python train.py --num_hidden_layers=15 --hidden_size=224 --num_attention_heads=4 --num_key_value_heads=2 --head_dim=64 --intermediate_size=896 --vocab_size=4096 --hidden_act="swiglu" --norm="rmsnorm" --norm_place="pre" --norm_eps=1e-06 --positions="rope" --rope_theta=5620.0 --rope_fraction=1.0 --qk_norm=true --attn_scale=0.125 --bias="all" --tie_word_embeddings=false --parallel_block=false --init="trunc" --init_std_qkv=0.0303 --init_std_o=0.00518 --init_std_up=0.0303 --init_std_down=0.00277 --optimizer="soap_variant" --learning_rate=0.00598 --lr_mult_qkv=0.5 --beta1=0.95 --beta2=0.99 --lr_head=0.0081 --warmup_steps=38 --schedule="wsd" --decay_fraction=0.672 --decay_shape="pow" --final_lr_fraction=0.1 --batch_tokens=65536 --max_seq_len=512 --doc_mask=true --train_tokens=199000000 --max_steps=3037 --dataset="wikipedia_en"
Each number is 128 + 24 x the weight over the matrix's rms, rounded and kept within 0 to 255. Layers, rows and columns count from 0.

# layer 9 MLP up, 896x224, rms 0.105, rows 371-410, columns 112-167
[[123 146 121 115 134 105 112 139 109 128 141  76 115 131 148  90 104 121 117 170  89 137 108 147 112 126  72 142 120 103 168 166 135  64 157 157 131 151 132 198 125 110 147 150 156 113 149 130  84 136 129 180 144 137 143 129]
 [122 112 145  98 189  99 114 147 144 123  94 107 134 137 130  76 106 136 147 115 179 155 123 126 129  99 118 109 145 145 146 143 119 156 103 114 169 140 115 122 132 172 167 108 116  86 122 173 128 102 161 114 126 143 153  81]
 [132 135 105 129  93 140 142 132 116 164  89 143 145 117 117 123 138 130 128 101 110 149 150  90 136 110 123  85 125 138 135 107 121 136 144 126 103  96 119 124  98 144 129 119 154 134 138 137 168 160  96 113 124 159 106 119]
 [129 118 151 156 112 116 110 154 129 156 138 127 114 114 159 110  97 176 116 129 135 152  93 100 120 109 139 140 105 162 161 172 127 124 130 125 135 123 183 120  78 129 133 124  82 176 157  99 121 130 120 161 147 134  96 138]
 [154 166  97 103 103 181 151  82 133 143 132  84 160 145 138 124 166 122 113 121 100 132 107  71 102 130 120 111 114  75 146 122  85 135 137 153 100 100 172 147 125 110  92 125 119 123 119 140 147 133 195 114 125 134  95  89]
 [148 100 106 112  59 155  97 131 124 120 118 102 112 150 154 116 100 141 129 121 107 119 133 114 125 116 153 170 123 128 137 115 133 129  91 156 130  91 133 159  98 130 113 132 116 102 118 134 121 152 117 128 160 100 134 154]
 [134 137 126 162  94 135  84 134 157 114 111 160 134 110  92  89 123  93  98 142 166 145 163 130 155 149 191 108  83 142 135  62 148 109 151 143 127  98 131 121 111 177 130 117  83 136  77 162 112 103 139  83 127 113 133 106]
 [169 120 120 117 136 109 111 110  99 151 102 140 147 139 161 152 114 129  99 125 180 106 120  86 125 152 160  79 105 125 140 108 136 100 130  95 115 125 103 131 155 153 130 158 152 135 117 139 127 148 100  86 114  90 144 126]
 [166 142 130 114 161 134 104 133 158 112 130 114 110 131  74 122 177  89 136 114  99 125 117 115 130 176 100 126 102 135 112 134 155  99 128 105  90  84  88 128 123 137 123 146 153  89 108 147 115 143 103 112 166 145 126 148]
 [124 101 134 173  81 122 159 111 104 126 134 137 126 127 111 155 166 142 132 100  88  96  89 140  92 131 139 106 110 139 160 140 113  83  92 142 125 117  83  95 150  92  98 162 138 108 130 113 134 172 126 133 104 140 108 167]
 [132 127 129 151 178 113 149 178 131 121 131 149 117 110 143 108  92 122 114 169 126 140 149 131 119 117 146 131 165 114 117 134 138 130 128 110 115 136 111 128 145 120 109 133 102 142 150 149 115 124 133 118 140 155 142  79]
 [129 132 144 126 147  84 135 128 104 140 125 142 157 133 127 126 139 106  99 128 137 102 122 133 124 127 112 129 107 147 142 129 148 111 151 161 157 112 117 131 122 122 124  81 102 138 134 148 129 122 145 106 170 133 108 120]
 [154 178 145 122 124 108 113 144 146 159  83 119 104 127 127 121 134 117 151 147 193 137 135 168 147 136 111 115 181 158 120 119 129 100 166 165 119 136 177 106 149 142 151 125 120 107 127 155  96  96 148 145 132 149  56 155]
 [112 104  61 121 147 131 120 109 141 107 133 171 121 139 162 146 142 141 141 146 138 117 152 149 181 120 134 142 131 127 124  73 163 108 158 122 198 134  93 116 146 117 121 153 133 116 116 131 139 132 126 114 144 109 144 139]
 [143 122  91 139  75  97 115 123 157 160 138 136 116 117 134 130 198 112 154 165 143 157 156 107  63 146 115 132 122 155 123 116 116 109 110 119 109  93 137 142 133 165 126 104 102 111 165 117 118 113 133 174 109 130 141 155]
 [101 122 124  89 136 110 142 116 115 121 140 138 140 132 106  85 112 151 122 159 120 165 145 120 123 139 111 108 135 164 116 155 149 116 125 156 100 133 110 125 131 139 119 164  90 136 147 135 114 146  98 155 134  97  86 145]
 [136 151  96 148 115 160  98 148 108 140 103 126 144 155 102  79 170 153 121 182 160 145 126 139 109 102 107 131 113 102 124 159 146 110  82 164 157 119 136 189 139 120  88 142 116 158 136  96 164 154 127 120 155 143 135 131]
 [120 128 138  82 179  55  85 128 135 134 134 161 114 128 145  88 174 129 109 107 107 174 142 180 131 132 129 121 105 147 115 142 127 132 131  95 101 129 100 111 141 124 111 150 120 147  90 131 130 129 114 157 157 172 130  98]
 [114 113 171 126 122 141 125 170 126 126 146 133 126 114 140 150 132 142 153 130 142 135 113 132 147 144 187 146  95 110 132 153 133 197 154 152 136 115 101 110 139 156 168  97 125 119  94 153 109 135 119 120 120 135  76 124]
 [153 129 143 101 161 135 127 138 117 140 157 121 110 174 111 155 137 109 136 112 154 161 177  66 108 180 107 107 101 121  79 138 144 136 131  68 143 163 112 164 112 172  72 118 131 185 127  88  86 155 161 142 130 124 149 116]
 [142  98 120 108 160 179 151 113 121 126 101 120 124 114 105 117 115 139 126 119 127 137 126 119 120 139 112 123 120 114 176 143 154 164 124 152 103  86 141 163 108 188 126 132  84  95 127 122 106 108 130 116 119 130 117 137]
 [146 118 146 105 124 130 159 104  96 136 153 109 149 134 103 112 108 165 148 163 148 108 124 144 119 123  79 126  86  97 114 146 123 150 173 133 118 146 168 107 123 145  78 106 128 117 120 127 170  97  75 108 157 132 171 100]
 [152 157 127  68 124  90 121 125 121 187 111 118 158 157 133 138 160 148 123 122 123 100 108 120 105 121  90 122 104 112 106 200 100 135 157 117 126 130 111 155 129 100 110 132 152 140 136 160 123 117 132 181 128  75 104 128]
 [116  94  92 141 132 124 144 101 133 138  87 120 106  88 148 132 135 121 110 120 125 141 155 122 153 163 129 132  98 143  85 140 126 133 118 158 134 156 101 123 114 168 144 126 143 130 165 129 183 118 122  93 108 101 114 184]
 [153 166 148  72 139 170 118 103 164  70 102 130  84 131 141 105  90 113 134 119 122 159  77 149 132 144 131 133 175 126 132  76  69 155 105 132 163 120 147 148 140  83 133 130 134 132 133 152 136 145 111  98 146 121 139 141]
 [129 120 156 134 126 158 118 147 134 140 113 157 120 113 146 135  89  91 113 146 134  97 134 127 127  89 145 125 145 111 118 148 118 112 135 142 135 150 136  99 164 116 114 161 130 113  82  86 126 120 159 137 115 119 108 105]
 [131 145 124 118 139 129 146 123 125 155 131 101 111 109 143 100 120 150 133 140 131 133 132 121  98 132 170 128  94  89 123 140 115 115  99 144 120 117 134 149  77 134 141 150 109 157 128 106 125 153 114 148 164 120 103 134]
 [122 146  97 143 113 145 154 148 135 102 140 150 132 149 164 130 127 147  99  90 138 123 172  92 131 119 110 142 134 155 123 124 171 147 141  99 107 109 119 160 123 141 109  89  69 126 138 140 107 156 101  96  88 123 118 126]
 [143 113 126 137 152 133  83 125 117 144 142  91 161 129  69 148 128 138 124 125 155 104 114 115 111 112  96 119  98 141 118 130 110  81 156 139 111 162 131 149 119 132 140  72 142 110 138 128 106 130  85 143 134 117  75 167]
 [123  89 106 184  92 126 135  96 104 116 136 122 137 114 114 117 126 107 116 124 151 138 146 112 131 110 134 121  98 158 162 141 132 152 144 143 110 162 127  96 137 126 107 157 111 101 117 119 139  83 128 123  79 103 107 133]
 [146  95 170 133 131 112 143 147 140 125 146 120 144 144 122 111 159 138 109 104 125 142 140 168 127 125 127 130  95 128 148  96 115 173 160 119 114 149 141 123 129 168 106 110 134 128 127 167 119 128 110 131 111 128 129 146]
 [101 165  97 136 169 104 172  95  91 137 167 129 117 140 163 141 103 179 168 107  94 102 162 139 168 137 118 119 129  94  85 131 147 133 158 117 165 136 121  89 135 150 196 186 105 139  94 102 129 164 143 159 173 111 114 113]
 [138 160 141 151 123  86  87 108 113 152 132 127 152  66 166 123 147 123  99 156 113 108  86 133 131 134 151  84 132 120 146  91 119  98 137 130 114 115 105 110 117 125 133 115 142 139  78 109 121 114 125 113 101 111 155 113]
 [106 158 122 135 163 113 144 115 146 159 133  71 129  83 120 126 187 126  92 125  90 103 128 111 146 177 114 154  92 156 133 139 127 135 161 116 113  95 133 131 133 117 131 138 132 115 115 138 143 154 139 122  95 126 159 130]
 [135 157  81 121 120 163 105  81  85 144 157 111 144 112 110 125  88 112  83 146 105 144 130 132 136 132 117 119 128 164 140 100 122 102 118 112 127 146 106 132 134 129  98 128 111 124 175 136 115 117 138 200 146  99 178 121]
 [171 154 105  95 163 138 136 109 184 155 146  97 133 149 132 123 131 146 147  98 127 148 160 119 142 127 124 129  87 127 114 108 110 115 131 164 135 125 141 137 102 105 136 153 110 117 108 109 117 169 111 137 109 144 123  85]
 [ 96 149 151 103 140 138 110 108 102  89 130 136 108 121 128 108  78 128 158 123 149 132  99 158 162 115 115  87 140 117 172 133 110  97 108 107 148 130 115 162 156 170  97 122 138 110  99 123 104 140 134 124 160 115 135 128]
 [113 126 170 141 145 123 126 144 156  98 145  94  90  70 112 132 119 144 133 135 144 125 178 153 173 127 147 102 119 142 134  78  78 182 130 126 144 134 121 111 137  82  52 126 113 164 176  78 102 132 124 138 131  99 123  92]
 [133 151 152 110 172 113 161  96 136 127 161  78 117  96 151 157 158 135  99 131 105 169  83 102 131  99 151 119  60 115 166 129 156 118 130 136 117 141 110  82 113 137 140 152  98 125 145 181 133 160 107 126  85 118 147 111]
 [103 153 113  99 116 149  98 146 117 121 102 157 133 112 130  91 130 129 120 133 164  95 133 125 150 132 150 137 133 157 127 133 151 125 155 145  76 160 108 156 155 154 117 152 121 151 108 127 180 121 126 126 147  97 151  93]]
# layer 9 MLP down (transposed), 896x224, rms 0.0983, rows 371-410, columns 112-167
[[112 112 110 169 112 143 129 144 109 115 122 121 100  82 123 136 101 144 168 134 103 100 117 113 161 150 116 116 133 149 141 149 125 116 145 117 179 105 101  90 103 113 144 146 135 140 147 157 131 113  99 130 164 132 146  96]
 [155 115 132 116 168 163 136  99 112 136 145 174 109 124 143  96 127 136 157 156 114 156 123 109 115 144 133 122  85 142  98 156 162 109 154 140  97 120 140 122  99 105 124  91 115 110  95 163 113  98 136 131 157 155 189 125]
 [ 96 115 124  97 142 139 123 103 167 115 112 163 125  95 147 141 125 165 119 129 110 118 139 148 114 158  80 104 127 121 165 124 138 126 131 129  90 137 133 120 115 143 107 104 132 155 121  91 142 137 138  91  99 111 123 142]
 [138 145  87 126 131 104 115  82 154 127 132 130 129 124 120 135  79 134 172 114 108 126 170 173 141 138 157 137 108 102 122 111 125  94 106  78 128 150 176 155 189 147 124 134 111 110 121 122 139 120 101 146 127 151 122 105]
 [115 119 100 110 125 178 105 171 128 133 102 108 122  82 113 127 139 111 142 148 153 147 128 142 130 107 143 123  96 179  85 137 111 113 115 154 132 115 115 163 109 118 124 119 129  70 111 121 143 135 123  92 111  93 105 127]
 [161 113 117 172 138 114 129 118 130 156  76 156 148 132 134 115 158 124 160 129 133 126 115 147 143 135 154 159 168 168  82  90 149 161 145 103 143 147 133 129 108 130 110 155 162 139 113 159 122 140 168 160 148 114 114 106]
 [155 158 124  99 145 151 151 107 123 139 126 131 114 119 165  99 146 138 104 117 117 116 130 148 157 131 116 114 140 137  80 148 130 132 118 204 137 122 137 116 119 143 162 125 112 170 117 133 141 109 131 158 156 130 126 114]
 [122 100 105 102 166 132  98 136  96 122 116 140 125 127 141 138 125 118  42 107 136 140 132 163 133 105 138 163 152  90 167 155 138 121 124 115 143 145 133 127 109 129 154 131 121 178 157 116 142 132 124 128 129 137 118 115]
 [123 135 103 129 150 150 143 112 128 156 107 142 103 137  79 147 147 148 170 133 112 116 125 103 132 129 109  98 111 129 136 126 108 123 103 134 117 134  96 125 109 108 126 161 122 176 118 112  80  92 130 116 157  73 127 107]
 [110  77 147 120 162 140 143 131  91 108 124 142 107  96 137 147 143 114 143  92  68 121 138 124 125 122 107 148 172 102  97 115  93 122 122  57 167 135 114 124 106 144 149 120 118 161 137  86 101 114 161 120 114 130 119  82]
 [154 114 129 138 110 165 140 120 117 149 112 138 130 119 138  99 145 111 139 147 129 150 149 128 104 139  78 125 110  87 128 112 127 141 113 130  85 145 108 132 167  94 137 108 137 138 152 143 141 113 111 141 110 155 164 110]
 [112 122 162 135 118 100 141  77 125 112 137 101 164 138 145 162 125 107 125 142 144 149 147 127 112 122 175 146 134 132 198 122 129  80 104 135 103  89 141 131 121  59 153 144 137  97 134 131 190  83 123 154 124 137 143 143]
 [139 168 187 136 124 113  93 111 133 151 123 182 119 128 186 151 124 106 143 142 100 110  91 134 119 130 102 126 136 102 119 135 132  95 125 115 115 149 162 141 142  84 133 139 151  98 119 153 102  98  98 104  81 137 131 122]
 [126 144 140  99 133 136 149 127 162 158 123  68 150 111 128 103  98 145  92 111 127 127 162 126 139 133 118  99 155 156 120 116 123 134 168 115  98 148 141  93 106  91 144 122 139 111 124 124 136  85 128 110 149 151 170 121]
 [154 124  92 127 111 124 151 200 115 144 138 100 142 119 125  92 150 114 140  92 160 143  74 137  90 109 138 109 119 163 125  96 131  88  85  84 125 104 136 150 114 154 107 150 137 132 142 155 120 125 117 167 122 167 119 181]
 [155  86 126 143 129  93 132  94 132 139 145 137 142 101 122 123 130 147  85 151 101 145 102 133 125 143 102 141 125  96 134 147 146 105 148 125 128  99 187 136 136 147 154 126 104 148 116 127 104  95  89 121 132 131 126 137]
 [126 130 142 152 108 142 111 128 114 147 158 130 138 118 152 154 126 102 188 164  95 151 151 135 173 160  94 162 126 130 158 106 112 135 108 118 129 137 106 121 139 139 151 128  94 130 133 122 166 114 109  99 132 118 149 114]
 [129 134 128 111  95 172 131 172 140 156  95 134 144 143 151 139 135  81 127 137 142  85 101 152 130 117 168 172  96 156 131 137 106 134 153 120 143 125 114 134 149 126 145 125 134 120 105 140 157 161 164 107  92 134 137 124]
 [139 141 147 121 114 116 129 118 101 142 119 107  98 128 110  99 182  89 122 139 168 143 150  88 145 127 137  94 132 129 119 107 147  91 136  91 134 120 116 128 128 156 122 143 130 130 119 140 161 156 190 186  97 126 128 144]
 [137  96 108 109 117 135 119 116  90 150 153 107 148 181 153 173 125 153 123 107 166 137 121  37 155 138 116 134 114 109  84 119 124 145  94  92 146 157 118 158 127 147 114  99 145 176 125 133 109 142 160 139 123 155 130 140]
 [133  94 137 149 141 159 160 100 144 152 101 135 154 122 120 179 133 140 133 115  87 105 135 115 119 118 191 121  90 156 141 166 107 134 120 128 164 106 143 166 105  79 113 128 106  96  56  93  81 147  90 139 133 133 177 139]
 [162 158 149 105 139 124 117 128 137 120  98 124 129 177 139 128 130 137 139 148 124 133 140 103 160  89 170 143 139 152 150 144 164 146 143 159 144 148 167 112 174 167  98 145  80 141 116 121 138 147 138 128 139 129 139 129]
 [121 172 108 131 146 107 139  97 131 106 145 110 126 149 127 114 130 154  92 131 110 158  96  77 131  92 112 161 132 140 153 163  90 127 115 134 128 162 108 146  82 124 138 123 135 160 132 137 111 144 154 116 169 103 109 154]
 [132 127  83 128 114 122 106 151 115 129  91 150 124  91 119 143 118 153 119  65 119 126 191 105 131 163 103 109  99 152 116 110 134 121 163 135 137 125 127 154 122 157 113  89 112 131 124 159 161 183 141 132 122 154 136 100]
 [177  89 137 111 138 173 133 113 121 124  89 112 137 110 110 141 135 138 140 126 173 135  86 164 133 131 105 108 104 171 131 129 121 106 153 126 133 168 142 135 119 124  90 177  72 106 131 135  82 187 165 136 127 118 156 117]
 [149 117  79 130 141 156 111 132 122 145 113 126 109 112 121 155 132 110 147 150 123  94 138 108  97 130 188 113 111 129 132 153 135 144 144 131 158 139 126 142 108  77 143  90 139  77 138 129 119 108 102 128  76 139 108 128]
 [151 140 121 131 150 173 137 152 139 104 118 151 121 137 131 131 121 162  85 137 112 112 100 155  78 141 179 141 129 110 121  94  92  96 119 170 143 139 156 141  91 137 164 165 125 136 121 104  88 150  88 163 169 119 145 152]
 [153 152  99 131 110 102 148 152 167 154  87 142 112 146 135 102 117 117 108 110 184 120 131 155 143 158 150  81 134 135 137 167 105  98  89 151 156 116 133 163 123 141 111 135 144 135 156 124 161 125 155 107 149 128 137 146]
 [130 117 108 157 120 116 110  99 117 110 121  98 145 101 137 166 120 114  88 123 156  73  96 120 144 150 142 128  89  85 139 114  99 143 145 117 129  81 141 124 114 124 141 116  94 125 156 151  93 140 171 125 152 139 149 159]
 [142  74 131 155 117 126 105 127 144 174 157 133 139 119 145 148 111 129 130 151 112 127 153 118 135 160 134 119  81  85  94 111 176 156 128 135  92 141 125 120  81 141 103 146 149 105 132 105 120  91 130 107 121 127 161 163]
 [133 153 139 122 153 140 146 114 131 178 110  92 152 101 129 112 118 144 133  64  97 137 176  74 126 129 144 131 100 121 129  87 133 152 177 138 100 124 134 154 128 130 100 120 125 139 137 100  87 124 126 139 168 145 131 118]
 [115 136 119 101 140 145 143 107 111 121 129 122 101 127 155 154 173 152 120  99 168 104 136 174 107  73  93  93 148 122 103 150 143 115 169 117 121 113 134 120  90 126 194 132  90  97 131 148 145 106 114  88  83 162 110 102]
 [116 110 155 152 100 112 113 122 109 118 107 126 164  98 124 108 158 103 140 129 111 137 107 175  90 108 142 125 138 158 142 113 101 113 127 118 140 123 127 157 131 163 121  96 119  95 132 123 153 146 142 104 106 188 131  90]
 [148 139 115 159 105 156 125 107 168 127 160 160 111 124 161  67  97 161 173 126 162 140 113 154 144 114 121 128 136 116 126 105 143 139 126 133 134 165 154 161  87 107 142 141  96 143  97 122 149 106 113 130 157 149 153 154]
 [115 172 135 107  95 128 132 110 163 119  95  95 154 136 142 127 106 145  96 131 105  87 145 169  98 130 161 114 122 136  89 104  80 133 130 134 153 122 143 126 121  88 136 137 132 147 132  84 119  87 160 103 127 110 133 151]
 [ 98  99 153 157 165  71  99 156 151 146 129  96 111 132 118 136 151 137 133 113 157 123 133 131 150 135 125 178 123 100 137 136 164 133 117 135 151 133 114 155  99 158 153 140 104 156 123  82 166 107 128 128 141 102 104 112]
 [140 126 145 132 152 155 104 121 142 118 131 157 102 111 112 119  82 114 170 127  83 100 154 115 146 104 128 171 102 132 127 135 135 141 126 142 155 143 104 133 165 119 119 153 125 110 170 118 104 126 151 143 151 143 155 136]
 [114 105 126 157 116 106 152 132 147 147 125  88 148 126 109  94  80 101 137 173 124 129 184 125 154 103 194 109 137 116 132 104 111 125 110 124 137 118 154 107 123  92 109 133 106 144 144 118  98 126 106 102 153 118 133 129]
 [136 125 127 125 123 135 101 119 110  83 113 148 107  86 117 127 108 142 104 106 166 151 115  83 125  83 115 123 113 133 156 119 132 105 148 117 141 126 138  89 110  96 120 157 133  81 137 146 127 141 132 110 131 119 111 107]
 [116 100  91 129 116 111 123 156 130 103 146 140 127 140 148 134 134 146 161 100 131 148 124 172 131 124 110 124 102  98 121 130 128 107 125 103 108 146 121 174 143 131 103 131 100 168 106 102 139 106 124 148 161 125 180 106]]
# layer 9 MLP gate, 896x224, rms 0.11, rows 372-411, columns 112-167
[[140 157 131 132 171  86 100 116 138  95 151 136 108 150 134 137  83 143 135 117  87 156 100 121 129 115  86 172 130 133 156 114  83 133 112 131 110 196 121 150 140 104 123 108 159  81 155 137 160 136  94 127  92 127 135 112]
 [141 118 123 123 128 110 135 119 144 142 105 166 152 104 110 125 107 140 135 139 107 100 132 131 118 128 145 132 137 114 150 100 131 158 154  86  96  85 115 121 120 173 147  98 172 102 151 125 145 127 134 126 129 135 120 148]
 [154 118 142 167 109  82 138 155 130 142 105 106 115 115 143 142 129 128 157  77 154 189 128  98 117 103 109 124 141 139 124 147 112  82 101 104 166 104 184 120 137 150 147 127 115 108 116 127 122 119 129 155 164 121 145 160]
 [ 76 124 148 137 109 109  98 121  75 121  93 161  84 141  88 125 132 183 125  97 153 126  99  93 152 156 110 167 140 153 103 124 104 134 121  90 117 109 140 126 138 198  94 131 131 105 162 173 173 119  85  97 102 133 120 156]
 [112 142 107 120 129 146 123 105 125 164 123 115 135 104 126 132 147 123 148 122 143 148 152 114  72  84 135 114  89 113 140  80 126 114 106 139  94 121 122 123  85 137 138  83 145 159 140 121  83 124  86 105 105 163 115 159]
 [105 104 147 124  95 125 112 133 112 134 146 155 128 119 107  81 137 132 157 104 136 123 107 122 183 127 166 101 122 135 129 118 132 142 132 123 117 115 139  80 108 140  93 132 108 109  99 145 113 162 133 111 108 132 127  99]
 [132 153 117 132 108 136 123 127 116  99  96 145  95  95 139 136 121 159 148 154 136 144 107 146 169 172 123 160 141 132 157 138 140 126  99 143 110  64 111 120 127 131 129 133 122 146 143  82 134 167 129 114 122 111 127 196]
 [116 154 150 102 159 125 117  94 123 156 160 128 117  90 139 104 126 174 123 131 146 142 120 111 117 171 140 122 125 177 141 107 141 117 148 134 132 127 151  99 110 131 137  70 124 155 142 139 125 123 141 104 140 128 121 153]
 [ 70 123 123 132 144 159 147 144 143  85 126 108 115 113 143 128  98  91 184 145 136 131  95 123 137 151 163 100 111 122 131 123 122 149 104 125 119 103  69 134 128 162 124 116 108 126 121 152 120 146 119 175 126 139 138 107]
 [114 115 124 112 129  90 120 140 109 137  90  94 131 130 132 124 158 136  98 139 126 149 114 105 157 145 144 148 120 161 135 140 105 154 114 154 124 146 119 163 106 172 134 129 126  88  97 120 174 131 138 101  95  61 123 138]
 [142 142 101 114 145 131 122 108 170  74 134 139 104  83 136 143 129 143 147 167 137 133 172 100 122 167 100 104 170 156 115 108 122 148 169 109 149 163 106 122 123 163 108 116 143 183 135 112  91 151 156 155 142 100 126 139]
 [130 129 135  96 104 107 152 164  85 144 122 140 127 123 123  92 112 123 141 112 161 111 126 129 217 141 145 111  95 180 126 135 155  94 172 116 155 176 110 144  89 141 138 114  91 142  82 153 108 136 171  89 120 114 136 139]
 [139 111 147 128 145 115 145 144 113 119 156 156 136  86 154 104 146 131 118 144 133 143 117 120 134 107 124 103 102 149 133 101 124 115 146 124 120 117 129 129  87 116 167 173 132 102 146  96 125 111 163 127 120 131 146 145]
 [115 126 118 106 114  97 123 142  98 109 102 188 130 112 132 142 136 113 116 115 118 141 140 129 117 125 143 141 105 128 111 126 137 122 153  89  92 117 100 105 119 112 101 125 117 127 103 126 108 130 109  88 120 114 107 144]
 [125  98 128 134 166 151 113 145  92 122 129 103 112 132 134 137 162  71 134 113 104 126 123 125 144 115 126 158 132 147 125 129 126 167 133 112 129 143 105  94 124 111 139 137 113 142 121 104 104 118 124 133 141 135 133 177]
 [140 158 109 117 153  96 147 113 139 164 140 123 150 124 108 130  78 143 145  70 160  83 128 140 147 126 130  97 165 137 149 114  73 115 140 109 115 100 142 144  82 116 122 145 134  99 128 136 140 125 115 174  82 104  95 141]
 [160 160 105 106 125 121 118 116  81 100 120 151 131 127 129 114 143 108 140 145 118 140 159 102 167 122 110 138 155  80 100 156 123 157 133 117  72  62 157 160 130 167 133 155 107 108 115 121 124 131  98 126 130 129 157 152]
 [118 145 107 149 127 152 137 137 160 141 150 151 155 139 115 155 106 121 112  88 147 135 106 142 138 127  93  91 118 119 178 113 117 115 152 171 106 119 147 114 117 125 175  96 133 111 172 116 135 177 117  56 137  97 131 111]
 [144 130 127 110 127 120 117 131 109 163 151 108  85  96 107 154 122 138 125 147 146 182 129 130 116 171 129 114 144 114 135 118 136 153 128 140 131 104  99 122 124 138  84 118 168 140  72 153  90 130 105 160 122  97 187 138]
 [149  93 126 133 124 145 117 115 125 114 124 146 128 143 145 140 106 123 110 101 108 100 149 117 169 128 125 175 149 170 131 138 142 127 102  97 108 126 133 114 131 163 110 125 144 186 130  97 127 120  90 120 119 103 161 114]
 [147 132  89  98 128 120 143 137 130 119 127 122 156 126 129  90 103  81 124 150 134  97 106 137 102 120 158 167 101 114 139 167 152 123 139 154 110 129 131 113 108 117  82 143 167 138 171 142 136 117 138 136 111 126 153 146]
 [168 125  83 127 152 135 140  99 171 125 132 104 107  97 143  93 212 129 164 155 150 143 151 127 117 139 149  99 125 132 154 118 141 157 136  88 135  64 193 112 125 141  46  69 156 135 140 119 123 126 138 120 133 127 118 153]
 [132 130 139  89 139  95 153 117 104 139 111  92 111 155 155 138 110 146 165 164 120 136 129 134 133 119  97 125 170 156 129 153 124 144 134 107 120 142 100 132 126  91 124 114 180 180 141 153 147 115  93 140 122 124 159 136]
 [142 135 104 137 111 106 136  48  88  75  80 137  70  77 157 186 159 113 121 145 161 165 143 148 130 109  64 139 116 153 119 106 185 168  78 140 134 109 137 161 113 146 157 109 128 163 139 118 189 136 183 107 140 107 136 159]
 [ 99 119 115 105 133 120 127 106 119 165 121 135 138 139 171 120 103 100 126  99 122  98 107 118 121 144 131 147 140 116 110 161 130 142 139 109  74 152 118 146 124 130 117 155 109 120 105 153 113 127 109 146 140 127  96  91]
 [ 91 140 143 120 142 110 138  95 131 160 112 144  87 111 142 100 121 108 114 134 130 126 140  94  95 146 122 109 112 133 126 169  95 149 145 111 130 178 108 141 143 122  99 114 104 107 126 148  90 137 138 136 122 127 113 129]
 [144 152 136 117 148 131 157 112 153 122 131 121 105 145 125 146 109 115 141 130 132 125 150 135 109 105 103 119 114 135 118 156 133 117 130 123 117 130 133 132 135 145 110 153 172 149 159 158 135 125 112 134 138 134  95 133]
 [161 139 170 157 136 136 115 101 153 141 126 145 118 137 125 132 123 105  48 144 154 103 130 105 140 126 150 140 131 150  89 184 166 146 153 108 167 145 107 105 166  90 131  96 126 117 145 125  91  92 155 146 115 113 172 110]
 [127 120 110  85 132 136  88 168 126 168 138 146 122 122 133 135 116 128  99 167 111 122 167 126 134 137 110 102 146 132 140 110  96 130 117 155 152 119 138 135 118 113 101 156  88 148 141 140 162 132 131 151  80 134 106 144]
 [150 152 132 118 104 123 100 127 127 156  99 155 134  95 151 126 119 154 172 155  89 144 120 126 167 128 115  70 123 106 127 135 155 130  83 142 145 103 100 133 142 137 102 149 131 111 146  84 112 108  75 131 136 153 148 146]
 [146 149 141 142 182 139 163 154 102 124 128 136 145 104 122 101 133 134 159 130 155 136 106 195 106 112 106 141 162 161 119 118 116 136  94  88 119  85 111 157 104 131 115 145 140  96 152 138 170 164 101 149  98 113 161 144]
 [101 134 150 144 116 124 104 134 133 127 113 143 155 113 130 145 141 136 118 135  93 148 122 128 169  90 141 119  96 101 131 127 111 103 120 134 132  82 132 124 129 139 134  98  96 130 128  99 135 125 181 125 110  93 148 127]
 [100 138 110 155 128 109 133 131 168 114 134 136 124 109 144  84 122 116 152 123 148 111 147 148 188 122 145  96 120 139 142  90  93 102 114  72 122 103 162 141 115  96 121 108 115 135 144 144 128 104 128 154 143 179 156 109]
 [106 157  90 112 120 123 118 128  97 136 142 154 158 118 128 110 109  98 123 133 143 118 109 111 116 148 123 149 125 157 133  94 125 109 140 120 120 145  97 100 118 142 123 187 142 116 155 141 136 142 136 138 152 105 161 160]
 [ 95 116 122 129 158 128 169 138 159 144 113 121 154 105  61 129 124 154 146 120 132 128 131 110 142 143 149 111 103 130 147 113 118 114 118 133 121 131 116 156  97 155 113 118 102 161 129  79 180 130 106 121 131 110 145 140]
 [165 131 126 121 117 106 129 111 174 132 163 195  90 103 197 129 138 146 178 156 108  87 139  99 115 135  82 104 148 118 175 127 135 103 123 121 134 120 133 109 143 168 146 117 120 118 148 106 128 130 116 110 125 129 100 123]
 [132 134 112 142 142  79 149 151 133 138  95 134 121 137 135 173 144 121 122 107 129 107 109 173 101 137  67 149 139  92 127 146 143 126  90 122  98 107 155 109 105 165 145 150 148 149 150 127 144 111 132 124 108 190 141 136]
 [155 168  86 151  76 151  92 122 131 124 110 161 160 150 181  97  86 141 162 132 118 107  91 158 135 146 121 127 107 140 119 140 109 182 125 132  80 119 147 164 114 126 119 108 133 141 131 166 137  97 149 132 119 157  94 132]
 [154 137 116 130  86 129 156 152 108 148 114 150 147 140 159 134 144 147 135 149 152 108 162 101 116 135  99 122 118  96  73 135 144 123  87  94 101 112 101 108 182 116 136  74 135 117 110 140  97 162 125 165  98 131  94 114]
 [127 168 147 128 101  89 128 124 109 142 150  89 128 104 112  94 156 119 111 116  86 158 178 191 172 158 125 162 115 104 124 141 185 109  79  79 108 130 115 136 147 159 141 134 102 127 148 149  92  99 152 119 159 138 192 147]]